{
  "n_layer": 13,
  "d_model": 768,
  "n_head": 12,
  "n_kv_head": 12,
  "head_dim": 64,
  "d_mlp": 2048,
  "vocab_size": 47335,
  "activation": "swiglu",
  "norm": "rmsnorm",
  "norm_place": "pre",
  "norm_eps": 1e-05,
  "positions": "rope",
  "rope_base": 10000.0,
  "rope_fraction": 1.0,
  "qk_norm": false,
  "attn_scale": 0.125,
  "bias": "none",
  "tie_embeddings": false,
  "parallel_block": false,
  "init": "trunc",
  "init_std_qkv": 0.0159,
  "init_std_o": 0.0159,
  "init_std_up": 0.0159,
  "init_std_down": 0.0,
  "optimizer": "muon_variant",
  "lr": 0.00656,
  "beta1": 0.95,
  "weight_decay": 0.017,
  "lr_head": 0.00543,
  "grad_clip": 0.5,
  "warmup_steps": 200,
  "schedule": "wsd",
  "decay_fraction": 0.389,
  "decay_shape": "pow",
  "final_lr_fraction": 0.0,
  "batch_tokens": [65536, 131072, 196608],
  "seq_len": 512,
  "doc_mask": true,
  "train_tokens": 1027000000,
  "steps": 8267,
  "dataset": "wikipedia_en"
}
Each number is 128 + 24 x the weight over its row's rms, rounded and kept within 0 to 255. Layers, rows and columns count from 0. Numbers have three digits each. The size before them is the row's rms in percent of the matrix's.

# v: layer 5 attention value, 768x768, rms 0.0725, rows 406-447, columns 384-511
# o: layer 5 attention output (transposed), 768x768, rms 0.0687, rows 406-447, columns 384-511
# q: layer 5 attention query, 768x768, rms 0.0629, rows 448-458, columns 384-511
# k: layer 5 attention key, 768x768, rms 0.064, rows 448-457, columns 384-511
v406 109:161108123136110125113161110181149148146124118124124122085139102108134147118109112158135124094134144114146108118081128034121107117175088148100149178124081133149147120120115136145145164137099147158105061112114121119145123167081123125129111168138139164112122112148145099155165125140065109113126131139116125111072097047168134174143155153153088136124124126119145126177175144118139120104108
o406 108:112133124177120123077145088130134134119136119115160142132136113111144147170114152117116122071108111149154121164137134053091149127119094107130078173133046163136092160097085102117136162125104105133145108136124102126122132149127112175098124119172136145080113098121126138144095117144123146172089087104137138125095112124112108162136096132143147159119149132105134140110140148125127150140126
v407 107:152142122125126095093122103119103076135105105101135142150099081151120108094120144127115090077155145127176131103157115161112128154152086142157151126150135093150105164147094163129107127119188120105160147110160152137102120109161152127100134154108177111127116153137134189094154126084082123149117160111109094151146128158100084113121145137106124143122141086112145130161165123114149148120133
o407 105:101093143128102141158124093126137130128080134130103134158135102128131128149130132132151124120118108127164125153141124092095137148123083153105110100142083137153143140093122137153112139132162135174142138132088170155153149115140158119125140155076096107202149110124112140138071150150102112139081156114141153175122138190082121133144165140136140105133137113111129114100167163130120122091129
v408 113:073147128126091051124136142140169125141099142105152120174106120103108082134159156186169117163111133084152138091107117145139148068116104106139129106161159122144095140115153109100122164095132152148127137157108107148142146157108155137076114125150109135136099087180117156111143135173119139138072116128113120149181150106086143134170123095104097140086092103130106159112156133081125126117129
o408 114:134136128128100124130082100115117129129110138117146136121122147124165136151116120162146110124116143104140105140111128162113127121143140146122114153160095142125106138103116161156094066159152149147167117117103101094163144115177134170133165158106108109128104128158130185114119161135099143154071127185117181111141099151136142098173114111120106141123158105128069120119129128097160133092136
v409 111:135128133106143137150122063133131107093159094121097131105134128098108145143114114135145095096139141136154129142123156151134098158110129105091158107097120132118152148130194138123168138090076133128142108135146140094114074115115147131111141116111166128130120105094143096142108168146135147135124133108112157140118114082114118091138139134132133096110126107095100141124084138103161178132118
o409 111:115103118125184098123148148147097118115125131138145133143154080123145169140108129148134133150105111131142066103186118165133143168140135111160152103106138125111156129126156126155115103158146152116138108127144143122082092167137148125179110118116105139121143091104117141127130111131117161122115142121125106167114103133111106085113108106152109148141121140157164128115174075108148170102183
v410 109:156156138130180116159177150100109100131165142126152148172125132198114125111174163117080124077094116154154123123152165124136122123121101152103133130145142105174088106163135122133143164165107153121102123112160125131102044115127096159156144148088121112120130114141131134107146121104145168126102132123114092126138119113110122141093113097134171135115142126106112140148086137104108130123114
o410 108:086085130134141101146152174149117144131142130109131130140141109165136151124170118104161119093135131092124090111127096144105131121128103175134133119114140124102091172097122112131148115113105157060100161145125095084139162132143073113161137142141118140179116087113118143134152137129162117130133167163097073092102141124126127109086152123131121138147144139133104109104137108139120147115126
v411 112:144128143128106123116167155116152127111101115170084103130136133116113099095126169126115109140147137134090175116120117147151169123126165125132136119094137118150131119113110113145148122116130115142157128162166130140156110147120106082132115114154147136139116193171083153177128120097136120147146159111127104100148100136123157141156068138139112100151126139136093143170163082148107127110101
o411 111:145121150127130168091125159129142138136110147130106119133134144141123170138127088112141150129138114116123122128137125128096105112126113111157189154097135126128124109112171107150119121142120134148143104128145113195173132145141100098135151105173137151148145080137101161163199113120148142153131113119118116109114148118099071120178128122118116129165184145091103131132123151179135094128103
v412 113:141101135156121124114156121123146118115099130120081113139137185146120088174116151163155105150114138125112145128088131115153133122150146131122122106168104119105139171117175121143168124129121083142159101151114093147132145132146128097140180127146111089143154127121136131118127121099092132177107106138111164136137149116134101161108098123150092092105162143156152144121123160161117070151090
o412 111:148129133101120111151116139138106106132165128128169083096140175169123112052127107212096117167121132150117173142120113090118115163134148135124162145124130128113106158113135134091103096125144098130084147085161114122106142126136126159163109114100125121170142113139127128139133127103140151123116117149100110094109157120136151143121120172155137156117147097121157141160168134125135159140104
v413 112:126122107162162150136138165117134130099118129115106111132138132143123113148114160074175087087127129156116173128140150152125093115100113131093090126127096169171154134113116163159147132140147105128143134109095174124083155106138135150107147110117106172126126154087142139116147136146112154135088151157151180124149095090187099115148116087140170182118127133152139105144148136128135127136133
o413 110:134096077110138131122090141124128108105113059103139129081143143134112122101146129094122105091170104147122142151137150088109121129156136117138121145163143142154129091112147106149119155129116141184137133121137069138143169109161145151110134102115101166127144108127117112127135110116114136120126113118124128126109121142155140120174131133152154106146172121124111078129146153137153136144118
v414 109:152116162137136117117080161120152100159111127143181169163121128124137122121107148131112091190104129138130119147141146080096133130104129120140154141117164090143105148118138131169121145147099140114167124116109087143119101104138134119101125139174153136089152118091101129111090173142099126119131117166176102167114130125179157121122121145145129126105126140163108131067142129092118133132133
o414 111:138159120155149154100130129125162148105076091147131169104135106109138120141120179135106111177124109136111173128109114120104126115124121102089153151155123088153123140112149122135078169093098111105141155113125160135148113113153117131126145111120173132143182094088152141081152113130091140126162105104115127140144106148096136092151094084156116142124146153123178151144154112114138102165107
v415 111:114140130142134166117116155146109135137175172104117107140195114130151135113123081127068130115125118104111132140104155113113121164098143153085138162134154113111129114154115118111147109126144146132139121142068109147141152151136141115114117155068124136151141143104119147110125141116108114104134122096169115129135104105137185132108139100097120168124130135078134101145134135166164159129142
o415 109:159121102136126135130168150104138154091114159107110156091112120091104117119130132077088131081152162113145134174108129090085118140149104121148120161075131153126152129150140157129148107135092143129136107148108127112131139118110164130116098098151110132140123120120124151116136117093120141105137074153150135111127107122117101124150093114143077155098137127108131100099148099110097109129103
v416 108:138114119114130147111136143112136157143081084080125092049108146180099150130131148073138156145109114152176122126147115137149082105152100153144091157109117095150113098109134106139119127134123118154154086091120164130170102142069130107144089139089102117138139099136160143154146143126180098114115120120119170160130135130092128167173100124120120109109092139100133106186126151100182110090162
o416 105:132127131083177115149136130117120129154117109104143127153133156122125121092115120109132142137091108109118136135164134117140101192133132095117115154109127097100112141163157156135118146169139118130112150114109136111151125097151139146119149154114110127130146122143155106168163154148147104124146120076116133146132159113097137116161140149159135082121145095111141212119088120153148099115096
v417 106:121114124127112092102144096150138160108165147111129158131174167163143130112094102111147088144154124165089122172128121092152156121099096123099128121136104117096084165137156157141127136134138145133143103147155164144147108146133128145099126177144141114130100146141106111141159136098122148112109109141155143102151095119138119123121122124090115118117105123135119135109142137155142109137139
o417 106:144117116137077141120105136074116135123085129126094141115116164135185140113125124185154108114132126137102135139107143084108144135112118149111103121124113113122112116162139114140161141094099143150122151170122139132091164141114142125119100170142099158095095096099149179109077155119125122159149166089092124158151098169116144143105111141088100118114152132128118113119103092169126131137132
v418 113:172123141167094153149140101136103135152147087092095112138111142141101121105155159093106110135083163138157108125174136108163114113102109162082119104138126108100147116143095101149105106142112088145112117101183069101139127138104118104117170085129125144110123195161183120131137107193097115127159140074156140160129150114125125134101153143116124123112108104117118129148148107147151091108095
o418 110:151129151153103133117118141132093133162126144152156121134132105150121109100144135141116110141157119159174140132130106074139089140115096087146127127101134150140110130158138130190069158114122088125176130140107128111098146130153134113133130089114113168174136127141134144149193140136097080148156143118099159131105129169088156144126139100120102127126139107108127130157140133122104112126094
v419 109:149160123118107093144139125107149157086128110114136134109139102151126153147115152135102136097112143131100132087102141123120104155162168091125161150099136134190161103113080122125146145098142136151116089114189093124126140127112136145139120164085107093090100147105153136117181144102121128142134122158103136094141093131131097156111164109134145128143144161151148149110137110104155137115167
o419 108:156155109096087076127124112062137100114089068123121111101130117135051148152117143139126116099100133122147134112138148109122163111121120111129146190147102120120172108092162131129105095124113110140124141112169111138091133092099136163144133136095130122109113136122123112125130138108087141129118144145118130127134149115153132106136156144123110130115149141113100169113134150115122095106137
v420 111:178115136115128134142142109164107111135095150116157156141086096136065099153109077079101135114106140137153135162133142096137096121141156105113131117143117138142155105113097125135161120166136098106120110130114098140154106142145141152131121135144088142128139112134162119124118107123166140155182085123137137136141162137147153147100140114105103130157125129134154142095088207156113156153149
o420 109:184153117123108148124098137138109117099154110174116155112103145117106136107127194079106140079152091138157110104131145135136123119118128129121107120105131147131120130161132118159088145084131155132109085123126117156115128157123148092129075158081125107156106142134119102106160148159136175165164139120100125104106121143144145101111134136122125097141094120101192116132115174137178137101083
v421 109:172117146167105108120119127171120123127160081134170118106147152129131133107122117100156094131150094110111085141169159108149172143148154113108138128082129137152091121157126132137119112135120133097133165111140082166171146120145167122115141126096121109109153111115121065098089159122097148171126142114158105165105141117155121073151121103124124120101132129110148151092096108135121139128127
o421 108:141091147139126124147115112140139141110103060147114141118136083162184156140097169102146156127175150151109095120134122092112130127088097146096139109106109131122126129146138120129146112098174144182151116118137131127127142102107147115147122170160161162129106116133114089122100148122153147179112171094115139132141098146110145115178180132125137149128131103152135102115170095152117099111105
v422 113:151131114113141140090126154125150119135143122143099137146134127107129165110117114082172123126157111117106124114152160130092160138129146112131138135076141155112116137126145158114132125119128113089137135081131149132126110125170143104152112151132176143144114126081139121148166138145102113109119104107124115131131165110136129097134110150164160152163150106180149099085145094150097125134111
o422 111:105118104130107149142120096156145126147108121144121138170134127108132124144126114116162086148147160130099145168142109150114132144136130143112130174165106117142155089100138172157127126134153114137150142135118189135088106133105163126144107113100110114147111100099066107116121101143136162121160130095132089130105124163142141126150124107143136151120122110153173119117142132151114074175116
v423 110:146144141148127046147135097105087113154155117162132115131106120132141126189137172124130129114156133158137108112165104091150129089124113095134116103100167134124135143126099133159153121100137165113122153101097123196119101122105144145140145135120163126157137094099109146111166128116133146112161130110110104159121099094080175172147106120144132141115141116116121129121144134111077122093123
o423 112:111075161111121153110125165139083132160109101124125128158147146131102113165093089085161127123137149114142161086153130054125148122134173157130135097144114111157063145086133080145123113105123130104135144130110089134132173131105163148126108102130108135118145063096121124162127132131095112103095123140113156097142143071082093123119152119102134185121147148141171142108102165096154112107123
v424 115:128133150100113096153109144124115118127109168151074117127110101152103119138089084180104102143101144153156135159103153125095163107130130129155168123137139160129143141132157130145139118167169119133160143161114082149097133087096131150180199101153124109121118173142138129130146113159115108078114089142089115099163120119126113096137093156059120122132125170139143120121131130128124150149139
o424 114:144095099153163118145113115120128169134101135104119126117105161093120106127050169142099118145135118173147143151109147146134190123135100122108137094139110087084161140129112102119131125133139144114094076140115123126116101090166125115161169130134140133098138129115123150149090130159159104130105110136145122133136122121077119133124123115112105113168116152123129152160126087140090131114184
v425 108:132140105089116090126149081107091160096093136132124121100130108096101151110186157111084137114093117110102113125136104146135175133149113153176129139091122138184129137146129124131146167111070106135172139134144138147155145086151130087161139081147086157119143109144142135118087119146121095144087156166135127156102143128119137123109141116156136119146127150151168159106085138123138121145165
o425 109:127142170121123103132111138127064147131101109171124152111147132104138099150116151138109123150110109122115088144144167202118174123119115154162071091117078127119106117159110122152137114153125122172113115135156145129137130158113120144135131112103135112145114114173099161073166142102149116110108104150078106136149134100128140174131111152148116132126099147104153147152136151124125158114131
v426 116:151118122137141107155121136172123135072114091127114106145107129129127127105165131134137106147116134111149134112147098099133121113139124151099148131119112148119125141170152149141104124115109090136129162117138130128138125134099127157154137154129108139090144161166105109124128128109127099150111127141059118087139130174118149104143138142162160107147147191092164126132122138129106123120109
o426 117:141137198164089118138140120126146135123121119110090113091138134139095129151120124141141132114118117108113202117172123114124132163105119106141165106116123102153156164137138169149120085124109143070127142140118134096102161143083147140102133149143148130119145127129089112101151135145100117135128123092113138096152138135131155128155102121138130122170125138141124139155165126142123129117087
v427 111:150122138136096158132144146123112116105103135150111124117100172127155110075177144090111185108122111125151122113094141137158105130141105091107124130123162113126098136128093108088096139105122113120169110155155122154114085138118146138082151097120133130139072130124133154133097133135144105096126141120136125135121144110134109132162106154098131141119067131144115046116112114135141134128172
o427 108:111155124131142117109141129140108143115103098119133126127119116158122074101127148086162150142133119085115096144138124103122175134124116152113107130092122106129133165142122116162151144132137067116124118149140122131157094129096095148130137128076107136109138113138166121154151109136113083103094135134147127130143112134119124087159121130086143169112080139149170111146080138163168171082102
v428 109:138153120122176126130116130110183115136135113123128129135110127106146156134127131139124191155129132093127111148123171100113135130081093127112124134077143127125084099113112111087108129121102110180110125132141120120139157145111159094163155115080112126113175154084117086142106125153146156139114099112132129105102098107129105129127123105135093087117146126078133161132112115142155096132173
o428 108:104113114142181143093125092128175133157140112095108132140129105139181127114114141146149114106167122129103162122111131162086172133159137131102095115085132107133118135102172112095124170123140143125150122135112148133122151158129107160182150154118104131153160139147126130162133142150077117198128110163105113113133126086133100137132145134136175161114123138108108114152148096119092100120150
v429 108:111133157118112137151071151174079168146089152149088126185136123125118156103129110108132142167128173112116124121177109127074105138138106083123123146116113116102150135165110137121115164125116119156188134131133161118127115111125153147117111133119144122149162153074094138124171118122175119110137145125123165159153140140136111134132144117152137147113095116107182093119167081117102095087108
o429 110:124172136102088122122111124132103113160132123146115159140123139139114161096093083108108098111117127155093113159153109166121128117130119111098135127143139154131136079119111122112134152110102142145154144129124100099111151136153109147096108087099158103120136120156135139128139159176165108151155095135177176164107137131125147175119145129174106139132073130124156084126113111128126098102128
v430 110:168097094125104146169105122119147118095087162118162115123112162157142087141120137121166099165136153100130124101121127168102158114141117088061120135117111105133146104147140103125146159126156116162167116134157111104137125123128154157193121141163116122119157112117167097077096125133122124159105120167117078099124140156162128123094089113161100127136123212121120118124151114145110128134130
o430 111:113148136201103125136143086103103128102135116139176104133132134105142115117135154144125113146147150130117152121110166169080153131106104109130162110189095116138142117160139113082160150132156110115116128134136092102095098127124140092119108125133111145110128117158134139118123122142117128175162123144101139122133147141166086110126132138165150122146113118128146135164105067135129122124127
v431 114:084131136124131163127161107147062142151173111149140132152092133139103109165078117131128153102120131124135162143119146152118131068114129151108128076139167143142144120120146155172086097097119088128097141115113161142143109161157137151142163123117119153152115149148126184068108129058120140140110119109138139155132114168142150120132138103129087141147125145130086138155152133136109115128130
o431 110:091132090133145136115124100166109113173143133181132119165152148124121172115167135131135173116066094146156166120131101212078144108108131110115118165148126164107094117133112150135080101061083114161087112116139142117138096136125139143132123114121093131133091113123128155142104125162138132141142108173141136151130102144118147113129105109121129127153147142124146106147147139160110129142124
v432 110:141130179107132137123148118114106130128116125107134166093118103139154110138103112173119150135142133124125108139112095143133126092175103137140148163160085144103141121143108134131132104163137106124169148080124122105097095132125132127115114128104118128145135107131089091139129129130112107100106099193135153155119139094136107178162114146126123089142099149181183154175125159111165092110138
o432 110:152139104119100156068093109116147100134097140125129142121147128128103119127136119152140121135129147132138141160151121115155090124108160145096142123130102138110151127140116173171126145114130134120148072102128122115073140142150166116118178137129150139128122153133103105064168152160078108105104104176167128126171093104103148149105116124118135123151130075106104190132141118164110129125129
v433 112:110098150103118158120117135089137197128119116109137116101098096130125125092120161162152136123117133105116132151149164152171135128155108099137141149127125151135137082146141154127165156148108133093149159114105131145120089129147109121129155123168120142148141103145092142147133162099145094121109128081142150131168067122121125136122079152131093115120131131138153168124133134130115103159144
o433 111:133107165154100110140113138125130146117176122098118146119161136161140146143133130105135112150120133090122102125152115143160138179073139077107113121115145153098118154152147124173092110103166140165133112131119160150107097162150103140139140139089121145142127089142107098139184124153052141127142109138176130141091120084149083134164125175168111122139145142136136155137112137134107142132111
v434 106:165125141141138105136137128136136149129138100151101137111087135128148147138131160129102145102114094164144127101132118095129135161111122133122081131132136107127120146114158148109119179118145165151130114160153080109138136126135158193158114121119156150166130150109144138124127151082141112130152140137103109105122108145137148116114129143116149118113147160111129116090092125099110131125130
o434 106:137116164138142120116152158150163163116156118152127122156098153136167130117169139123152159112168082150143116145077068136112118114128111107110109153144094153144166101074134114078083121141116144183156153100150122092168179121125138136149165167116135138159099158120148134121105179130111138102163126097135098136099092120121152130120124084104114098093103121131135143157143126138122113114077
v435 109:157120109118124150147114143180081113142131099118178110136144113145090117067081082109132139147136100148097139179147120110117122144134150092084128154149159127118111132115092146134100156143134120110137066137100139119112145127151134136106138119174129110159134119136116096131091085094113095128096151108096095131184132123097158132138158149125117083126143152108091119123142094139104119106128
o435 109:128160133155120113138130135095107123125130134112167138173127123121087115124141123138078135168153137107101127108156126126135117132135117159117083152098117155133093117085138128134092152140127125095108080127100169136088120133161118133146134097139122132133111117131121123149066159093166156125110109124122117119138108159122135140127116116114153122128140151132106139140144132105150122110141
v436 106:137130132100125123168138109138119130101105090123137055124149121134107158140105120138167140135119107144111145137158123150147106104146143060123141138135151129126135084163146158158133116071141121151147144127095115140112129162114076153107146118111147118164150112169176143176107100119119138112109174101151159117104178123161140149102154141100117134125124153143147160133154105142110112116094
o436 107:123083065135146130098121105116094140097155097165094105087157126158143135126138082131157146132173128151165119155139115130128091091145096143094104095127156141127120144124156117146120109149150151142142163156186121181116111084184117137121125126150185162120134130166150113130118115116099095146104122114141080119159128117132166105114106113108119115098125073122132122153127130124117107083102
v437 109:122139088114094142108104128154120165103121106098111124165158146141152119128114093146142173133112145109105142174134108052132161090102088082133115092091121126117147107127127185111140087109142165139173115173147139136133131155076153132138160112145198145167095066121143125145111121171139128136128103096141134087112104099128126164099120122105137070119140129150143105125103139137119109121136
o437 107:081123152149100152149153123149088133125182106162131148087103074112160123101137149166148133142139116100157143205097144121124122137115144141080145088186096100169151087116150130095159139133117149081136163181133116119088097085097117121148111145141144128151138098150095097135133126106107146122146111112135138073141091140150114120173143122164149171144155133105090097132115114111094121088109
v438 109:128127177135132122132167122108176096152138184083130174098123162106097125094119121153169159140128174146131095110155111156146132092130135082101166125093148116072117141137125145110134115155154119137189120122128135154127096117143091168085116146152135149145167083138128180112156139135144116114144087121142144105110130072185086150114134179131138136166094106110118174162133153142180150129095
o438 111:145136156126142137126125136127159079135075121123130176126117101098177122064147151103142105180137122101100079109129135158137103121045155121135125114141118117139088117163125130162095118103147133151141060140168113142106108144108137150108066137120147158130112100138135118123195101102122141096150093125111089115130114125126093149135113144126101147144092135130137131126116151122134158172104
v439 111:130141126178123150127136109143116100149142137109087127131172110152104100110138096106084180095104111149137129125118120112095147059082089115116141118097094116162134129120187114158138119101119102150126130101151177151119100153177149156117110152137142141133152135184139131111119083114119134131114141085125164163127157129113135180115153116103107144114137099138137129207109128128081123106117
o439 111:124176061133106120163116143162081116109151129141109119112146118115125154167115147135113123145121085091138118100100134160095121100106139144136128120114081160155105132144130152107117119078074167144178125140189159132100145140099144150101140086154134163107140130149153125088100128169136102105146133084119138126117100148124166110132135143120133129143127142129104130122140149114147092113086
v440 106:091197145134092134101128133157124138133149120117148123126127091142117129110166116140137126166158087094143130133107109181119135110108122202127122107161131123153113168136149121128161149163121140143169129181127083131103119111182168133115154159135082152113189102146122116140145134161134118117118103161101143141100122150128112123165114128107092125120113105143106120129101152146152151133107
o440 107:113201107149108093138123120122075093126113159102138125091142099114127170136141147122127144121141172117134137157103106117120128135138138136080130064135150116159137143085128134132165183081165115113158129110112162113148111132141148145142135167127122138114140091179119108110102148123106100138105136152115094095134126149130103166114122151081126107122110157169118134107150136110099159141085
v441 107:141137089113111108083160152094152155174124175119061127131176136158136107138137132112119158122103144147129152163113106107120090127162116153115192122128165164117122119133128150110138143162135130141113141099110135089127145118144139077159105114109156122104109137128134130091121110135093138120130092136099139116117135079084156181168127134104139177126126136108152113124186093129152072131126
o441 107:105141077123087152103099124139141148135141135140105100162148104067134106150135131161118125125108110134130135124100169086112079141148102136122157106137103137103128136084099121125189105178157152136149140135102104116089167119131173119095134158173123140100146119123123127167117087143143118105138135179089115112136148092113105140116118122113148154199149132120146160150106083130127134135144
v442 108:089167105145095111116145108122148114073128096124139172162132131125163119146068107133120141124131126085162118145083142102109069197144091116126086155123119178084144090132109134072107075152155124152106118138162087095102144084152130135086109134145112158159099119136150121122134138104123154133096146168167106138144103116171110095147108099103153155182124110137106178129169145090116157132112
o442 108:126090162128122145125098111145172131098126108139108142141150107142144151156143136121117183123174107166109085144109149111100132179121124102118074151120104097153083089130142095093113106075172128147132105146126110118123157095130129207106176135131121130170090123127143127151131127155168146152095094152110137128144151119132090109131144172113139107140088112131123077131150101125160117128120
v443 110:156109103144127119121122139113131156135089156136128102144116112108144092153146127147139110154089147133124084175086146076126166167095150148154118139157121156148137114126123086142114156115130133149098109151132180181106133101105116134114109118134116106157129162095135120155133086109112116142122157124136103136115121129171116162140156063116179157097132137101099132138118123186131118134110
o443 108:161109137157175131095128103135100149162148147147133143182155142108091131132140142151132123115120151128109116120113135170119171144147095085121100115149128133100098063119138089142117134116106170132120149125116152134130115052138132111130082149111137109115130152080134122137123135105116134127149171123100076120140109154101133166162142111132139132145156114102123146116106149155129155148103
v444 112:153174109125110111122123121105170143109146114131127113150141135114123127138164144130105111177125145154156114139119138160118113092154116111155079110129157108154120102130127117158106114111124113129154117153151170119136120091120149148138104123105201142120154141092102121152117124120136115123142131147120097151134142132106134128110161090137096106153162120120122078149143115147187149123130
o444 111:134140135097102134150119090155142117136132094123141107099122125122107153142121174098086108159112125122175153105149112129104146136164129131119112090135163114123074130158075118120108169172110130142182172100136130108147130120076107139120145132110151072143171124094104076129134100050171078104149121155107103124113158152104152119143130139115132163135108153171112170141124155116129153131119
v445 109:115082164149071117120131113095130158162120145130134152159070126170142122138101138113168089133123106134122152106191128115085141119128118148130141127107137162130155117127105126112139170116108119118160095111137145138137128117058171063126146104110135138139130180123092138158099126114117069119126115146162127116100127169122090094158051096125117129148116139120100132124130152102112119127073
o445 108:158192123165168146105157121094106171133113154111106132114105162142110143142090119116133134119096084147136152102132113157118109104144118161117098100132121110092124177175156146145127154127138152128133091108133125168112133132134147163108120136100088140117087113118085128184134101125133097140085126140136111122151134119126120146151135091132133134172126114149099114146159126128111127153122
v446 108:140087137115135141116082127090091107113126141136133090149151123090124107123093143124134146118111125071124108112172117175121122137136135126111157107140128134152126161148122163120123126113141136111086117093111125162134114136143146141109136150163145152123177135129129140118108122120109155102149137073106131120112162116138138128065163121142168156191130113114134146136124132127145105174162
o446 108:111130150116158090115093135080114124110132159156145143130121120122146101108101143129126159163190147109112119151163100138112096128106150108124101140108142138148149158110169075176177130105140177153114149111135133183154140144151143119141095092130117097107155134119130112116093096085159160182134109083140100137141142126129140134126141087136137132113084144146143150167103108145137093134115
v447 109:071133094127126101149166166186102136086163146148125159126136167142116140118117126119136119092159122153145115118119114134119133119127162084126134114120128138140093131125143118148143162131120080113119158095104099156125078125076108103099118104166109124097117148101129129165116135116117166107128119167111134152150106129142168112137115085133125144123129112159121081126111110128120094105144
o447 109:119094150149128138145139133142085143128141145063110136164141152092098107126163131125147179126110126134155152119110144099126135088114130126108151130086128134140130161151132149163116093137116121096135128156146100139133107103112114100097182124176113163124133142100128110118129138102165142095172116200177176120107084118132141092143095121115119081139122108136094138109130122144157114113136
q448 107:124143135131152117168143130177120118140145149174148123130146091168107128126158146172135127128147115160128095114106144142142106105095165110154107126119120139098149111175090124113108115141161094180173138182118119161111111145095138106119154097124119111137128133126104124118151109114112166140142200129103135076128111116147115137170133194095130098108168105113129145126179134149114125149136
k448 096:105147116111115130105113107061124104131154100104129067157177102130123147148135098169131117155138157122114121150127146151094108127146102163111122111166135092097114138127157142128123104125124119143145132119175125151126135163169142089142106141149140191126077129111133163138125149134148138097159127144123116096157138123132148111121159119152119131103132162144154094129122141113161130128133
q449 098:122109098133163150141129118078152173148115143132133145139153142130113142115164132132135067111152161109136120094115099110109149162096126152170089146137122145151134124132153178088148107121187139098129098168122071141132103162130109164125106123092159102135118130101109151105126134079106141150106110148122096133104109080141109131156138129081106132097094125130116122108122106087136104098136
k449 097:111137138117070106159106141148128146137185125120145143103110120127092124156126099126157120122103159149168120132132121174120125125120173149113147148117150129172156135126096058111147127096137134149081125109122102152163115082086142085129127133120136154125162111120124111096118160147134132138149129130152184137139136111094133150106113140112099107130135118104128134160107109124143144161132
q450 101:082168124101099119120131126106105149118164086111142123124110133167123123150151087105133121133167144112152153096151135130146148130134127122137194169111138135137117150161140122153145119109132130092100102132123135125121211097135108122145102132118097140117138113114156150140126106144144140134100132136168132097147107109151146135141124109157144121095122126149133125152112119111143174113166
k450 094:137128136125118136114104145123121107123130135174132122136142112145157095138194119141088153161109116139104126134165137154126137161103130101136103121119115196145121134144092118157131105162117133149125140132122130139131094124084099134102112117143131117097154087134112057157126116140133107132132108165188130116133098134110111110137137158104140125139128126135182119131163160137115097124076
q451 106:150118130125141133124163118177083089128131169110135130128120104148130141157115150138100131160107144129120103147106153174130125138143120094117116120140099133085130127146168111136138133125129073137085118086139133131146113144116153123110091128153087131130113109148109088189142114147159167104085182147082166137125118153130154134136120165177134136135161112146111165117136131120089125145178
k451 103:128142133103105084139160171149126172125102146137100104097112101128191121145137085164103149155136163126096153113094119086152098115160137132139150131108170118143106123137180148136126154143145125096170118100062103105133123126144109118125166119163168144130119159128127161117131110155153097158139129110173102113120115101120058134149151120158087101099119115161144135163144157117098170133131
q452 104:202116124093127141118100120161144102105090089151120131101098149125120109146105128142131158123153113168126109148122111107148179118091139117179097125144111127143146126094117089162134112090127172128061117149124140123143110157096106101110087146128132126142111131127105108130155110146148127110130117120106119141097100149153123091132162149134091115127151148136089130121136111102137192143147
k452 099:102164136147130178120119102113103115086130127104091140147129130098106108123112171141137135143136124139102112115138137118171145179096175117187136125164147124146119139145098151139120155145130122150127137110163125112093176109098133123123144099127136071112111120093136123104126106111135125118124155100121138117152121110163147175115116155136158144146132171113130143141171123125070164140124
q453 092:124135111102065129114143127099149138125175101134124139156118134079169094121127127168119091144162134130149120161157131140090130141147097162135144133121120156118168153135134145134152148138162143117091108151113107115113141095127117154124125148128173107119144142054110123137160109092134123143138126131112128152143129122115144129092101113152132119105144161082131137136139144121155125107149
k453 096:129126192135154098140134099120136160117170142173138156092099117103118116119111130090153118068131165089119164074113138141187136147163138151090143118133128086150156144114103110109172095126149109143148104148103123122132136136121141160122123112155115136129136117102115117153139201169108155101136127125134093134120145111125126162144118149124128140151148134143096146129142097104106126114107
q454 105:106130151115107144104139150141112152186121116079135140100119149125160140118152183123148137105086140136064096139110160096131092098149162091095155096086116109103102123165144135118150143157103111107154150108145089175137136093140154147079142140146132069129112113142159113142172127127137139100117096113153130181086146148128128122127143117127104108160146107143151145145168131098131097083158
k454 100:112103115099101187144163156176095098108105116135151110118136125064152129101118156103114129106120080136125121123131158113123137124150106134120139111112118126193131117104136131187086120085120148103121135169070150113162110140128162093144135153147070134141154139115108148109112118153146133159158129141129104153132147130101130121114098111112144127134102164108108144126159112133134121106140
q455 099:137119157156158104165104130091151121101128127166144106146100141144118115132101097124121117148112139157127187183138112118143137104157106135145125141134176119089092160170117177092137117105120161120112101117104105179089128143119131160143139085173109157175121158099105143138140134107124087123132163111121118135156156129111164129135115103102131156115078118135121094087121068117103128142117
k455 101:133126155137119108137188145104163127133126099123128102138203085130157100181172109127105145126138143142161113123138102121159144100120110093109119100081100133145117112105126128098139154151150152097120152146112156124108109129098116131119135141115118135126123088106145071136110141158102153131117104129100105145119118121134104147118154119108151125085160162130144133098096109106122097174131
q456 096:120104191137113156147132133093100092150146099145122115112196193137110100108120122137177131144102051121140111121120170149103101122121154142155112118131111155108154121125098134148135080104141101130098095142119125096117129144123126136112161116111149124134143117103142112133152150144123114118075097151122145149121146099128137158165147072125132168130107112106149138093117082121135100143096
k456 099:118088135148154122152111104135128112128169088124108132134127105138126109138114169090126121134164110142124132130142118097154085152137150131082110111132117159185100097133149111117124095113149145134108127154118095154136136176092094150109175121158116067152113135102150078116092145131131168147127102134122161145142161130185105142068119137141176070120109063118117104129110127102102106134144
q457 102:133136124132109142088161126123140137113090126133154153144150148110130143125105167100117115165149134158123171133132102153190127140112168130146095154143101185122142153118178100132128110125143113130155156095088167083095152120105108145132114066130120128093120100114139145135178101140163141120108100139166086140117125131158138066056119140160120134117112160149167119137116125096144148109082
k457 103:133154095150145130119125162117136153150152137099115127087146127125107127116150155101134109129144121088125086136121147206128148111125161130106103090113166158130113097090092140116087184147082141114113103115107108102110138098117079115077118116113133162108090145087095091140118147143122100139164128122159188120117121156117112127149131137137122122126122091132124097131155124126135120108137
q458 103:130135112104095103146134142133125114125144148116139138149122119138155133126111065146133171123116158119123158117130098070149137131092108135107132132106170146152146136123119098158128122087117202144122109130126118124113139120112107169119076128100163122124133124152157133113130159139119157137130157072155140132108126100151119122154134110111118127094096165125122105147115142101135106138113